Part of a small language model's weights: 12 heads of 32.
Each number is 128 + 32 x the weight over its row's rms, rounded and kept within 0 to 255. Layers, rows and columns count from 0. Numbers have three digits each. The size before them is the row's rms in percent of the matrix's.

# layer 2 attention query, 384x192, rms 0.114, rows 140-159, columns 0-191
093:170130156125101110146126091120095124146086116112156098067144150064078143152137149126138166172163179108087108170155122102178119135097092154125172142159140095188144119109113173172142102106131135145068154163122148148131108153096160144088168148117174184134130145112142100184117166151119151127103085067199146143126103171163154108115137098106114140095081129141100104144048092196133098102149081106130150122083160092170107038148123129147109134090107051096160133096123042138088129161100153145118073140223137117147093098087144114180094145062142123118112080140106175107132125149109170141
082:164170063130124101169080091085141160134110119137152138109144103096106143097117125156177176109118139130105147146123111073170149113110126135026094175165173103124156082136122091108150145132065102110123142085222143147122133132146047112166131150093114102165098124040174097187098100126142139154161136141116117132151128121062093103130132115181131120160055099106158085110160185150109125114160094089093105174140165088113185110111176128098114131104173139196118155121160080125138165117092120153132056093147154131132195124101092143092118125102148124122154151089063144141085137084156108101
086:166097090113157145089170100152196113084162171107145091141178142159213112135094167127192128091168154087123120149092092081133166111106098174137081138165113100099180114172144103091151110127139126082147098076077113152098122093171108140170076128141114176169135059192146175106169130079084133116100104085135099113130131126125133129130116159108148108198136164106076117141125150135160155135134155153140119131093123115059095108169103151114104120125129090134129100144110095149116096147138188206174138127131099120154102086105120062129146133065113174192084104160152119113178181060142079116
087:131136089175118153158125111129161081125189163113109115115136103084067170097012141094181110158121086126092067178110105121150111221152192105085137147101143109130105124135137190115127120125100133112072155138106114135099124115119110081060124113146120110119179115145189159144149076137147102121173147141112160127118156157140126176124146127125086153158146133099080077131140124193170094148131103132132168168156129145133130136138187187142086101082159151135206144128101041148164130125132136102152108127121166127168116126167182206126080173142118123131181090129164128148093159170074140113
083:112133141127127103114186124077111085153143151105108141131164142181201080109165208126068117107118193182110155073139126076076172146163153157212156094124097085138111167133049113127131140167122128116148130187099126106117168145134150140105149137152159156116147125119173115104133150103109103139139124133095090127115115071159153076178109134108144118110090161172093115153092159109137170159172159165100109119067089126156093098094157175135164139127112127112174082117102075141103176063158163145159168200109066104154116162144152148148124156133063144121062131138173112191150170096128101125
089:104126167123120137092142127156131144144174176121129159185125131116078184114158123120100170095174154131167141132145153157146148105165104092156212115080109149169080081116167073069127183133104061114136151148100152119080147115150073078120102137129100101148177110149092099107154153111072198130144123117147135132145175145084119117106143136143137142125084158192040118130111115099110180115052137132101132155152130112134168097099092168148146102151121146081153196100158121107116122110110138129165188072133105132157135193112128163090116138054159051158172119117101118168141117091151044153
102:117148092097113141186132138069138132094109165118118151110120152100130182157125111121072127156123131131090159133112116134118067194139140107170122056148167182140110111138196115172154110097186108144086173159093142158150148108095139105150121115155140082163137169139125147156168140109118106139071186091161085138094075128129127158090143139169104206112090141160081131222140100107189170169150141146120179099143117121100108137203090108126196143117145099110184134134149146122146090159197063102180120101132130134153114125144132126168187102156198131114146104148167156176197094133105157099
101:097113119130134153126102122125113145096087170100108099135069142141150180126107133121152033136112148136076098105103145110068089135204155157135151176133179124139083155052126146090166159147167164151164082118136107063103108117130097110107094116104096170033106115089133179109156140100118108150138118096117119129137171133139104169134175098154163154130115135124061138139131123142159164113132099107053106069112139155119109127172043127084143137159119159114136108120151050157138111149087141164080142162127123142151146113125137162072093173160099143038122087164089142202127125161067097134
092:112123128157097171086075054129164119106152080154164102106120206149127151172101152129095148088057081120118141165093152129117079092146118154220124121159120139111144097107157097138157112105146169167076109106116101138143153144151145092151119132100151130086109122175135119137152116116129110192103142134122046145183165087103130175117170154197105181081135097124128124186155163152138173154165158107104123094197110147150054140132118111087156125086100125123109148106190176132124097132103085067193155078104084127127122137137192129181160130115091126098143138136072120098104142068142106165
092:112124097151065182104123159104144121138121108143131132110110134178161091093089117142137137121135170144106112144102112113132129096174101158182159142145118103188108082134185143119189137147093096086146188124140180055105125102084150123102137106104121180055146129192112151089211172114112157205120108113104136090089133106125144154088161130122158147136140152102120111131120122083140144113121091065093093081100066141166117073137172100141159167181087137180123153129165096099114118095198190084172136071069141134151140145084126129147185180132121143091075138151176157151132181096145170113
102:086136107069073158171103131159144092143104088146121072109136187112138166135138122119150134130103114153144100149114137103148066101162092158125125126139129117149082177107174161150197127114106128147232166121107090049185104160151117164142154131061040126151095113172117132087140164105081163147127113078109117083140158105173129179099199107185133129082143116142119141159110099190185155128108169095110143102152153129124124128127089066065141135098099157099107138128164100141136107145145165107161150076157126123154146071151195159105108114165119136092167126124054095178111099100108146130
097:110110156161125054156140124180096119143123186154159133145112088069163150079139138129174123132156129094136122114137129130094157126212060114159116100059085098174116154102154064133092106110164098116123121206113085155122089143101126116064117101098101151179138077131118088081154146152129079137180146121165163073132057116190136162165070135054075131172129136101132138128109101130102165166124135117124146142108130149088124191139131101223143119118155106143097135149125188081173177181186129114122155114135127087084120153148149123112123073138147105124115151138188138093141125177108107132
102:213090147149098115168079162123105159130161100131153170074142153071115081075152120114123137137058116139213136087131132152185086091178189131140094150134111082153172143097160150168135135127177138132134152109075069126112192173128167114097139156107101156172180112145141176083156086167115152073096109089143102100091153158105135116103156121136137102165160128143182120132162156150149137166150122092156110119118131096118091119151182066140122130141124128161210146169160101136141115149199168118151151149076150164125156143091080145184186119116126125154109085067132132121125075077147157109
092:106128159125179109120154082120146123109087190093117188166124120126080109121095134133133108084116119206142153087115103156086148193130154139075083104115139164093177109136135154125189088199134130129165083101126102133159147125146079179171115153118104126117141083125133129085122104104068127077101122127187174134124132135080090114107141184141063150123061127168165074164124181092132105086146162173120137092114209094137129078105149133126125148106166164146118107092077087164082135157099131106146145124137122143175122122112043151049038128116127101091146133117099094172116111151123121165
087:180135153159109152079124129131184200132133184139125110129121121161114133076109139123163131153165144156139198186151069103196084167119150107117109104097147134106111078144126161064151107114110133116091131169105090156123173127124090119151155159146122131134181109133156137141146118121160141084093109142075190144119130153104153119114051181147172123126141195113204139120120168166086100136098151144128109091154158140144127131097088139140081109079098168152153153218150159123126103114099120079218171137160049115109118149120119100163108146134131184107150210109134092100169127058157111167
082:126147177161107108168125101118096120124088150120160122112113118132086158139085138114155168136077099124147098104123151123130201137163099131125137154176180104148100038150125171158114105174125133067148144129104070161096087122140108156110094136126166202117189068158158150117122120165069128076147179116203125143172096158135168116110150113093134141174101121156105087120154144180121141114088135138148114085141127106152145108100155079177115094127135063127144107189178030086110107145174202099111085138121060120174117123156110147135122168060128094118179132094095119116155113148115194144
093:132095119162160124156121136104086118098135144075104160165120126150123129145083129139135122110158138118158110135104139149124163100069113095185091125110135197079122103102169146036159152152129128051130105119158137115116088122194057154150151154075183114147132154184164157037175104117179142085085159117126158125104179178159137161091141130141121148128150145062155148118151131104154118158086193105152207113150126152125103115123076094077172166125142162142089179163074103147086124087147120103091118155168131083151125131122114079132146167075094144163133143167113104087184086098135094076
088:096092132132151104143144178125102207126130148083127116149196134060097076147147120099175130107111148171101172108077122105150093134132077094168104149144083120108204065135143111136187150084154096165136130191147089144134089116116121132131181139100114112180114143191129125160169097163121160148132190121153085104105079147135166155138165091140100214184135071146147170139079155064151133213104169094123107111153175123101113145150090076175168097174136148127108128102109106124111194161129115144136091163133169122102129105076151107145102096121111162159128127154147056107155134134143098131
097:108082122165109123114188150132158138100128171154143202124139047089110122109123115119140095118180110085129078144109125146082124119101106089117180143115137198182148122126146094149046124132142130118176091146108156132103122161145117095117120072153139136214161105085115133143138080088116067130149100129203112102081138061090100110163085116079126094130129141104088121112088123142187165125130138132155155097102113171147156206108102147212132140138145119135087140055137173146146120155118154127083164065139165109144071118182100127068094138124119063164131128113161124098120096180132181116
094:114163176135126144130197179095121159110107172082130115155154103105121100134107164080153149148167113166137151113131159130108093112110114103109171114098181118110157131153130152095181100168157119152147107114109096078138144111088193089092163147141129144110127121090186112189137142095129114126171167156137073104124127085084122102114218119120080127173173139219103112097078113173111102127094063133171156129074207113077171156137127121189133142105131171080119160145142129202147084162084143144099070181163202121131105096186151123105099125128105116114143120132104122127178165162166146098
# layer 2 attention key, 384x192, rms 0.127, rows 140-159, columns 0-191
086:121077115105169122105130139114149147087101187179158110090129158134130158151153085180145124091146171119112070210154109170103137123138122160124142101135139128081180141144138150096171074083112173139124072166164082145149142156099146107106139089088104201101142141090170055102127114163113144149103181094101119123181110125131155139161177168195132103102185150168084118176109058127098129056107114105059125112155147108148077154117150086190144127136113143128163181140142110143117133142148110160135160136196118098148117128147136150172078106134170214120133094106196097150105138178162119142
091:129132135132112190114113108164127128098111125124123128082097176201149085099159111073143139220070096141122116113113155149174055127168100157142086167142093139119125127174093176174138136158146137098209164119136109156170174124109159154105144141132182160138153165107117153158171070077142079130124106116155085101132163103129168193141129112133115157172136122074089180112122117138175139165179157146148153109137173108145138161151120053077090121070136170083155158114084169093081107121171114160120091112124096103109168122142129124130157147064129113062113119158081136137193138074103172105
082:107112122137135110137172123184075174108144190152140109166107158125150181131117096128097167058090064140089112120167117143189108157197162177124121178094130178160123124090137151102128138107155116148166120099097175103152082145126118145133171135146066067166202162125124082132114185156158126174135157117163209137121079132158174086181177155129165133131135118128115092081091113120147166101132171105125140080137120134170155160126100191160136156151159136113094109154160156131088151133173149104106059173124182130135142119104184072134166083184150092155125139127141141108143078085134194118
088:156154077117156120096153119144162113077140183139078106101056097127144132106143103143145149107136154150124079085098105162216099161125137128136102151166092196108130158165151092115153103154110122094130105095173174128096117161120147151058167142127156113132171155100148173109144131131096086095143046093169075119136121203149127090152128178120189102106153087144098160163155112135111114091152142169146090184155152158147112143156102202144165168051123163072139162139133185120110135158149156204119116141145124110123165065162172147120144070106165128121146096110188099074137087102117120123
092:134106123155200039148098120133140170161131110121139153117098153099141199100161138143142214155176149140163140104152141111204139133104093130100180146133105133078116180154158044106129131116105158134164174131164127142122103151117110133126137118108097120125162117182110170225069151178069128185160075096080111120133106126139098076181092100103112131157149151128115135131083081120155100158127175119128125054139116116161128120154117129121081108150134117151143112115115138120169115100097135103079134140139129151072139123089141078074141127167103164075143178110217186165099120136200128114
089:164041160149142091073147130121100116088099078206096129098075119165157187147109154150159077167076144092116123089120065148130136087202131074137150151163102135146099134148183128137134128146179092135203138169084163058163063162133141081140126082132133188145146149126130141186191143114156076089164148091112137108150103142113147151124110101071110068184123097139163141131122118098135138125162098109115160132116122128146148128160100109089135195132099086184146108087110158149125100114143117159097120055133097174136132115140113145122180081100126128074150145111125162171148097133170087102
094:124095137147143155180099139067114074144138138131139121146081076123192154147136151162163080032130162123119109131157151114059082165162143118180085153107086122139136143102130125141114140132172139140133135140118127120144162079104095163102108146143112090130061124082071079116135072178120133171079121144096095155116127141158167156132114104155107198099126154101140139146122115109084117139064114147112208127110149071117129045119157162166168103145134120093087148167117129135109167145117137098107138173146171141084138056114129132127092111153145147202148106095168049118061165149060112186
102:149135128126117127138139100117100157211146122140170181168146065131156181107132173140165184133189169130111126116140111158140176120063104116075165076151158147077113124131169092114130087134137110116087131149196154157119130129156154073087135113068088075178138039122134133146096122093084118133138117114068156125127078089125164094150121123134122166165173163118115056172066101154128131125120155112173184131116086101166089132116110150150086109175121152117124148079155150166103109112101159102169081111114146143111033075077119088181126147106127131128105169150174151179084127137144131087
084:132115153126132090132098169137079137156159074211124101130091098107097136130158181141170119143100117106101125156137075126099119112120117100136094103169134145172134075129132129146100206149172117108140115147144208091159130089177083165151183156095080136173108085168065086117125134127097148067088158064158116143152122114155120134162124070093137172099104127114134125145062137117108099114148153134122184198071110121128196109083161120151138112114126102143086138111032172156111159158125140112125109143099138173108137085123069120065157190107136078114089137088173143153111105168123079086
097:102109115120140091134176138110109169105138147098136128126153144143194176084187115125152161153153105129167159134135177133180187045115112119126158112147140111125095176135142068151143173164117111139103123088174110116138119145127106168137110155156082074072144081135070194182148127161144109070136128102068168149176099183132198154150106159147137184129132156168069150134082161141193161088180145101152111137134110157159141105186130123088117172106102076149120133102130137123145067096131141043130128098180155112120123136187146092104190105131131137124125158166099097111078089096108139061
080:113127089130140179158121118157129099120182113193196113171184126154167094097163149135191078145096123118131081143172108164080176082125144086132169127180114124123128101142134161124181185132135113179150222150150072181126186109144091101074116120122146159126124099150127128140104151118114128144102130127131162143119126140158230066108124167112132180142135148118090086124102090089154096097167156137151155114113191136166119182185136111135083111137135112134139196060150196154157124109088159102096153126103173142077139085090097148134145160088097143094174148166116081139147103163145143112
087:115111151121139104152145097087202135133193137159080149167190091147199168082144155137141165020146122049110132103172147114172138143092153107151133137126144124138101082135102142095200172134063120075180139061102140128105114153128129154099198141109145154140133171177088140168123159127161131190115195142166178120103131113085115133145151133118136161125142125082116111144158150126140133125149109153128141162127131112062113138180162150124134121138099136229072122211180144076169107149134100094126087137136138128160128132103141169166086155118144105118124086137165126096131165135109178155
099:120124149118111179132118200184115110090065140142145144133153127150168077153147114127119145176055156129085103116089103111117157150145177111146148142074132165148159089152107175119114159086118159176134169111130091115157101122106075105135112151152148192123095135165127013147083182144147145160142167151188142154112162128053124184115146109034131102085138092105124138094119122120129080090125116093180122098148136129117083203087154083182084129082137112085098171121120136114110110113167159148096111126199173137136133123145158121073157155110121149107106107134137129077169149138099186171
089:126101095135129147128101177117162173129153085146105124133122153134163119134143142121147136191120204142119132132139084058096169120164136082082147128134156114137136156154131071115107079132142170167147098142152043110133090143117085158097145113156141130179127130144099150081106082119116132161127164140073136188108088078130122169079107130103202180157084140134152165074123092059146090111108108046139143070115136153204048164122142139167126089184167137126100179081125097135135103091105120115161117096141171140177107175171182101140107168174119102123126068145110112136090112163092091160
096:141113131179134081089086125150151162130128149174150063111136155162119179147113091126134149136063052155162173145108118092215140127155130117071191105151103162095173213138201117147129152115114085102150116136126135122122154147122174135105152119120109086136173196176198126138178149128110084102154101065104115105145126131153153101131165120143090109079122090101114137107124118124157128118103081126181100133132154141192169147177131096086108147137156127168090137123126127130141135121102185186113072154114094120099129139220150113090170094074103098144147079081087140075120079132132166087
087:196182124127117116104167077202154139125179191210161160113111148190111164180137105111114130142105160164128074163108116110148210169112131103104100091131080116138160091124154210130114135137134126209133125128127147118143091151080113171126135126163116123175163116141084113119125147121149087091101159124134096134157118126119130194164114152147141087111112148180176113157163129127130128119127144141117183179164169122122054216108129154153126116175182207165073134167031123171106151151116094162173167129127128147146171128139116092124142107147138133130113104142161147075127100110153148121
095:118123127133146135112118074195163080109118203091125110100151198216122077128139077090127145125116174147113120152136094133071097171139169084161108181123095101144168125181122186182129181145149117157101107175129094168125086105119134123092095083129144189099115159107097126148081107095152134097096158102143136122138135173148222190096159110140097099111120120110124183122144194140155152117113123114144184123145102158077076223112157163080111130151163131138127087183058116135177136129177109162148144122165142124123120133155119118122115120110091154183093118161125124075128124103137185150
103:138100149151107176119125127166146081092165173187149084136163127138168136138120087120176149087099119083117092105147099182112125154176115087098069163138170132157137094126190184160118139112170098150122169082103048131199149157123188131148130126128143191167107172130113041099105133168147153151173120108158114156122122131156144124130155120101117133060135098152111083136139182209093126129103157078101131153140166150124099112083161081153133196127145150120170163158103156121098142163106187139108147132141161183109119123112166153125143184093098033135102081123164128090136133145093179113
085:111142123088160114110116120086111153107150139115154103140028113152134182095126114153094160106164125124109101124151125129193145114127140105116107156122124145148156120155093071135167070157078145104121108122115125192125089108124092089128188122109110043091185134088146148072133171108130163127158136125160156133135157090130215087135167159169195194117168089115087122177150118130091115085160093116120081159113102118147153068185160134131132091179068125124123104117148162178130091134130073157143167099139090155162131123110150136231170127084143157127173115163087142154163121065174154135
085:097122164067128124087111113108080037131180168106124089134133067099176122088133057135159124141150121171165162102108103120140190169117173067088145134167111168115096135117133135144170115155140130129103115153129112114109137179186128061126123137138114095092083140095149170168189172124105125145155093123068170119111144090158153072120154151169121134118112165100109126144034057157128126092077069124139149118142130152142138138165146171187122130125101164092179176144166201123124120112076138159176087160107181145096149161119163112169153160162134139147130073068125120134155110169106129161
# layer 2 attention value, 384x192, rms 0.121, rows 128-144, columns 0-191
117:113101112144130145149108164158141144135137192122160144100135147083142122114156081089064076143151119165108166159057157148116138139160114062153101081168093139162149129130107152109115170112141163092105174099127138139125088123152137179072137099182085092205129151146117133132067125153153147098032139099108017147061169171117118134144106179136133180092144117147127142102146112096124126119111145173142120100135165080127139158092130146129143122035191088118129119122105128085140128181152092108082117142128122166115150039143132119099144123102093162191137126110121090074110113091180151173
097:105167144097116068096194140133102104163164121090168139150163157102122086104166107154106122099161118177185100076147128103144138130110142060126190104222129159110087109184077134145132134129173172128148100147199103196128115174100148080117131129082101175110149091128106176124138138119105116112116128146102147084160045086124112088112110143140096172115137188132183160106106182144101140138185136126107095157128112137159179095164113138118141183116144142120149078076149126192126139107157123128116124067161133072110184105090105196096134086123123138118105160139132136127133068190193132125
132:119143146114135083178066070061123110131136125064156170146187092158117097114150120151116129102154111123188149066199112110131143182097141180106140088160112203101154126166149147155122127144177142118128154077140173156228117143126156146157120079022131104141129104216088128111118143107118070114095147108157078120112168114151099152079119136131153152162136094148122163108158080130197121111139131126169112161124141158131103164209050131091126163100143088096133119135138178132103158167122130100109146110142086111138151111165126207164149103107158116129123155132138145132103118154137165106
090:130135178161117183157076149164140130106115140209113185090172135153140156117149138115108124162102126123097122179137121173089137117099146050141139146150126101037125161108153120126132152104126091144134108161121137126168082211154124179105078104164142158209141138187107105122180150150138111103074129182108087140125108102193095178084102179091127090095087176129175154119114103105207115131156101139145134102151135132145138137155170179133122063112143090129139136089145110121082120133131128159138139075144125098131162104180137088124137166069057124097114095104205161112149133090177149092
088:149085168103069102140117150124108129132159162166111155116157125116074104162124115145111096085105134101145153085157107095150054156157103158135157183099153147064135157136115114162147107113170182133134158078186120170096127143188150100114109137096151112028088068131154153129153091120080095144134116127143174118106103091143143121140114136102157109075115169141160159093089098158109104132200093082082096206101105114092134163189126160115136119211133107156123128078119093155124121154128149126160132094089049199073125113177082129155131158114111127105133165120120191099158144109193144157
104:123134114095150088144140145049182129201154181073150174151163139116127150182091114102115141104127111186078135082180127102140072135120123126077143126131122184078086140210106144131104133133238164144121173106149123136181077157120153146156139154104122092068124111117108148146135127109110097125060147123105130094173121125147121164107153156123121163165141108154084075132127112136170129121125116131121169178097111169150124152143098180084151195118121121111133154132100103123137080079167091072132131097164102124203184135093125175121106041174126123124113172115108129139090092179098166112
099:160130147116143076101131098087095114081111139103083156195129086158102108154122133114107129122117135115110092057153144159131146172100122189154147106144130175127185118196124108139070089172152109068069125124085158163105116122129164107164134099086127141136116194129145140132180144032152123152084135099139175057160121128146156108137090079181122139121101108136136155098190166122138157107186129133137162164123116167114124134121062139157148082205103170068166123161166109095122089145153124096098129115058155050172158153102080156146120100130105141110100157112091113128169068179147128119
083:170085072124088125132151149122117094181114156179210094098143117057121108137116090180092104174205104155138204165098110088141138157103118068172167163123143124101084131112132131141158115175093150205130124197141125111163123163093084148089131094191110124140129116109165093143115117171176162107097177178158106108102124091136094132132122184123136164106149153168152124153100108065118096131152177157116125085092092148097096109153143151142166139083164121138147116128145114140124147112169144141180109105218135144053103084097126129178123172139079158098112120119196125137108147131183142141
097:150136097099141065102096137133117140160107139103131109118093082122156136161120093115095137127087107139150171089195055117099150164098098116107097141187098179140156067206119167119114157090103171131101163104148144169142118161145125127116194101163106144164148129112156167102116166130152159094074122149152058071098104118129107134168116180105146117113103074100089091171117107126093161129169165104115120147140160036090064097134099129122197187136120126161150118129163111135106142153129109097124165106131099121141159105114221217134096080122119163110103098132039127133095102151083154115
108:152131071148123138096163143153102146080157121151136079111110207124161135131128074078163118087118104106120158112094136137095151094136153137147058107168132116193165089097126147111148114122130167082105141060168126140148161112126099114066138118159079138193112137085133156121086099172184134118089173115161062137117118149146092108059116156168138147122164108152168136087122127096110118113124148153154102091122185102135121149134120151154099117057175170169094150134131142117096080096133142165150116128117153171127097113126153144137158092164118101221121104114198046030095188093148125176
135:113162138127158091152109109061165124191118155093147152161175118107121188131210141179126123135145129114109126133216146090128140138119123146109157087130129169064091131159112105107130148130165110175130140117084155123171073180094149147152077148110144138089160123196120110160131108102105078132057127124065180120146116097106082098105118206137121168128108144147089108095118080114156144097161085076115144176112090192121153104145094130093200147167172106138107070161137158173149085083119114113079138099118100055194156132108066133114108128158130112044121144135127126135097146149127113112
094:128168100103184141105123174150153119142122149144109147065139119104110152133140139148108138153070110124077069131130112177114146158126138164109093145189141139068083154207032159132166152080153107095123149127079098137096124198112112131173131141101153150151189101132172154142139124136099123058062138100146132115124161151076102081163077163124121134110113117133093190123209095118178175141104136109159168129109080111154123113099145146142178140135147145135142134180158102087096120169146089161093145090143143137125186133150107181194122173160140138123136112113053152083145074065112176100
092:145115144123133051188097133066148160155087174084159116156134141131132137149130141162179156127176095183133213074120129114081165086154102107083154118109064186107114141196193182140127129125135117120175150100127142194184107062100128107107117173121116130092125147140177133084064115156154092139131096119168151132131173115163166062092115121147141169148177099141161163181111120178116106112097128199160151120086130133082077132158220140094166147115115070098127152111138152188159132115146111111138154140135097110159158113116138168102156071112151115093113130141166131137112088126157131156
085:138101084104147110104142091137140128122121101101116073131143090140096120163139146183138133111196135129164162111172106080142200183117088112108146176075137168125144084119182150117137094148053122089105103136103142172122136162158171115136178101138144165165098131128125105166149144084151138122181147093150155074111149164089142051148151093196150044157144123118095127147154161071140181114166145106176179186131083096060073118160149077170129126190174152136153080127087128160129116079137156087138150133149145136116113083137127199164139145069102120120092131133123094152118062142092123114
106:146072119183075159090119181117138137159138115100163122120088130093148068134146138173135166087160117134156147111095170101135033090127169082149177176100109137180080135051142109128125084157132095152154108139140097145054133115156123164097100174182084119034107093122158113157150133116114123114175134129158199155142102151128160119204112119124172075127143166095117134106099140174107086159125116096072115055112112087178111121161149137110114129207112155150121159091166142148116146097139145134172184162143146177135119135125082089115078164151144135102112177131115129141175180129127136152
112:123125081172085136127154120156037120045111112117128151143102174125149071103130100135125105119129126135161149115097181105135144109155122102170121074197128122167179144114135146096115175163106136108123162142132156110140118039107128195119143073199139152193118138120139118096080099138195108113142154153181089153127144130132133122045127123173120199111154104171199132141100133112061078142142181145123120061134176104124146157112120096134104112063175133090142113115151158160124140150123122115136109139101167099076107079092140119180138102108176171162111122127138035122141182117099119111
106:117109079197113104147096119162147105138110134150101125130116090119115111095095091201175095143136127145154104165049125117151037111116063160113121170057129135208121161082120127113133165131132163129147129104127137172140211118163110098083142150183049130060112115092139113134181131125155143149141157120203099073094107113129145133134146110119162120104118118126117151130057152141058141165132105076084135112109196076144129168139113087164082110144129136106118135107157134181112124119109166121150130127161131242094088167162150118139108158139128083141132156106183122165108164149102132135
# layer 2 attention output (transposed), 384x192, rms 0.105, rows 128-143, columns 0-191
124:148125153144119088093190107037102140117132117116112151152101164114138126165103086103180081179099119131169121132116124150103129112050155144184088151099113109145166157129117133122108124147149115161122091185110123171148054137119152148181144141063118150177071138123099118134154099101108125169167148148191138099105082058152159127082132130146103021138101151156145082129074159140098156187174140121142121115082149099119139126148139076177142057144123153056087098109176120095076131078133162180078080167120189106122133149156147186136100152154113100155133124145118089144145104138106114146
091:113089162165122117167157136161114172067190121123087146121145179125149078150114123180162133098102154142162141131132156122063119140184096146092171116082151152099052092150138068155113111130097089169104160170121088116148130099140118151091146184127138120123161123106227084107167106123110153142121180159130149122080214139116112174143138078118102146129119135102098098174160195155191175110079158087058138094158060134097087128170152123154151116130128098129134139129080159083117158142107166188093166137148165122128075104144092051119162126117121121195124121125166125144150150102127099133
103:129150138088168093146151105099168127073135141072169058065176169137153142181124173126179150125090161237105164129105110118056149146134083131108151088173103072056142117105129077088119119102114141181156153118157105099121123097124095138150155118126154149125163165135108129153161154088166109121103176115116104098090103093166150161101173172123105169120106087108127116142144176090135130119174145088123158126156134169115170073155120143119156123178092087103101147059156124104086120107108078125148114107153122106087160097095134143133133073105015119158143154169132094095129075145132077124
101:140122163139179100095160126147115114108145139077096157186119070165157116123132135123077162126111147123121183134085100091124133163128115130164097165149159097233145097138067170125124119069123114088116104124118134147110124107130155128199154174077133182106150156148178128182126137108142106138165128155148081110100065156200151142146131227119132116169140098103104058153092149103031092126102148108183097097119159089142172106109153095125164106182113135149105105149186117149123115107068127083116107170139082162125189141106110106116111132112135150146113091168165118179183117184098124114
081:136139139121185096099109090149087122076121124135146156097140170142084177135172130119117192099115114139196120069150152070192108084145173128114168129150107111105062118166157065099061110115178153112132133086137128114148105191107093100126143136110128107081168202109148134122154173173106081156109118125115151119140145117165164087115110139150151104169107087099169104139165143110182122143134142095173128105109159172136164037130128147090192097136098078141104112160117174088144077175129120141120159145152124079059109160127147126149073033142133111138116153136140121063146069107111107091
099:098139140096145117223183112136128164106163179120121171184164143066107176149111125178156117166134154179112145117101085107060174162109155098077151136176126159133089112095136119160105186201070165176116143128131128153120144116182132125136140151118126114161152123086183105153123157151133097124131177190139153172145168171074107153085139112176086146074133169094103173148201147155161074121110152135090139189167093150110122115116090095154104144127162115152158178131107139105157118148144106221157110108140146184124130116141083155130141155146177119161164162111072077110110127123165158120
099:144094077108089161168078172172137078152137067134125095100062179133136146178149151136110107039093147124106114178087092061161110081164142125101105151113119215104098124142188179174153124155162121158085158059125103142179140169113130102087089148102120097083103132155120099128126121167097149163076128119078134193117152170105098141095154123179116146028129161180118164151150118130110130129080097119092110127146133121058123101115144084082152158115117101130119104113093066168151106152180174084178142125169124133120128100121117123086150114116123130092131085119146143128070131117100119113
084:140142165181190082139177123053114159044143078107129214129162128145131126165106186146160146161093160100144141148139117110146163117114130075135172092136119107076141070176117112110041118106130121079093108128084150099109110136152145109131141169134176104130166106076156162117143131100139088145149156161132160087107136126177172135130148173090137042209150110151142063133077148158162075104139163107124141136089107159152108152158169111166111082153159151095109149164143138102124115082099157156139113146103185105128088122123108116128134072125148090199138186147148100085168074146118101140
105:097152172088132112196177089074093123069085183157101149132130203090089129162072117093158094171119109147179063098117091147080140109120153079160138136138139116072112182100165120124043153121145115135109145135097120076186083160156137151118108169107111076138103164128146120087087107111154077137136120167142127123130105088094136170067132111181142104147146162193098132130083139118165131149104100093131175129106141149072126148145099056127080090183161123090140183142115124084085125173145148162138071134171170179133126146132160152113105092105188104153165146144118080130119107137110136159
098:166157172125095149071102107141115138136138109096145138087124112108097109130075131032172093157117132130128118145162126188154097116101133151186081133106107119109157102137179176111141131097089092129114090181109124084136123136087164186225126088140083129158165111160110134111164078113119098144140145130085130047150125115129128184083137088158156136152157119093171149107135105128190147188176096105069190119168153144119088157166091074129153107129104131103129135133176104122118140126098112129099113117131176055092148137103136186126158216109103176161133097127148133162153095170120157212
116:103099081120137095159166149126121125104151120120122134163090137138131148128140096185125146161122170170151174083095122060012135158091136108083200151169136131171100151130082110153101173160150123178123137125149127170130144092129081115111157128089133110098155116089138104119109134159161095158137110178109087192128137144145142130177125101116060098107102089106041123125152135096119060083159131142167098111099115151133119116069114157085105162130202084127112119121115078105146125186150118183128078106097116140109149075156116144105065098096148100162086113099062160147123133104139137025
090:097117117058146147122142125116184151158132141139105160206121142160119063159087084122086124129110108166190117059083091119125165157178151192144097126161157123140153054141109114124128156180134136123142121130129194113166076122181099129146125233094133079159078116084143155148122128137136129153142143114114081190155140109113120119102147162120137068099152129136102158086132142102085066127143161160157093172129161120086125114112151142123145159158126090122084098134121109112090114144137191165183072157104101212118147082145153122072102073148110073151092090092091113154174129137169157120
092:153094100121046107132133097169097151087098041122136095131109175153169153113088124087131109127122119101171082158161128102072083138093098090080143176129109096118106102087183112114145127112112156133091136174153094132099115096135079125148070047164094099122117096171125092120086098146140084089077173107146110088105093139119107118120200079147110104126143128138109104162064123095116131144151122087097099116058103070149148125118079064126110172114164141160094111036148142104129118122107103140152089101069110089103134097163119165188072089114106118113102124133087121117103050101121103133
092:109088047167173151175164162115075103137128083138162189060116208130104170146171136135127128133117138214219113097105142067172101114131109166115155178140138164114106142176127119111049156157170125132115148095120097114162119163157122104095076137102134082102124155137152122076119082107127103165071114103166115138117151126107115201121172102171225047098143089167095099126180090130128116168153134075156148100126131116143127120145172141109112162161166117118132142085126115085137124153167134080151126110135130126149085102134146177102106092099186103155154162129117170136118131114128103116
101:135101105174119086126151083082101105096064116175133113117094076140120137089154107105178145117141134079176095147160112100231179097118082112101172118065082103081101121127117038160066153109120132090124112189126106126117138129131079079071105097161111098083165137082126105088150114151136152133135125130169189133105132111124105093165090111080122058180105164136129194087137080124137156124103105126122140131093135118144058124109138179135090069123103150103184104154120120093145130131131167132078121090112127064105074120112084137138116091141199085172112149115130119085092108137128147105
124:160133168184124108133112128128169153115143072102155127062118152146149101103128195157142119127100176111084168159152145148099090101146078154153090150056065119126141108134138183109106051097100080180111136101132087081121108153130162130115113096125096142131132096174084158101185125129125173133164129090129147098038134096145104125099137115084088128146109152151181107159101160137202164110105115129069155079144078114126098133188190145161173082129124163107085104163113100192091146083081134133155127095138182091132079166112103108145180145149048140136167120161146124133151123155098110174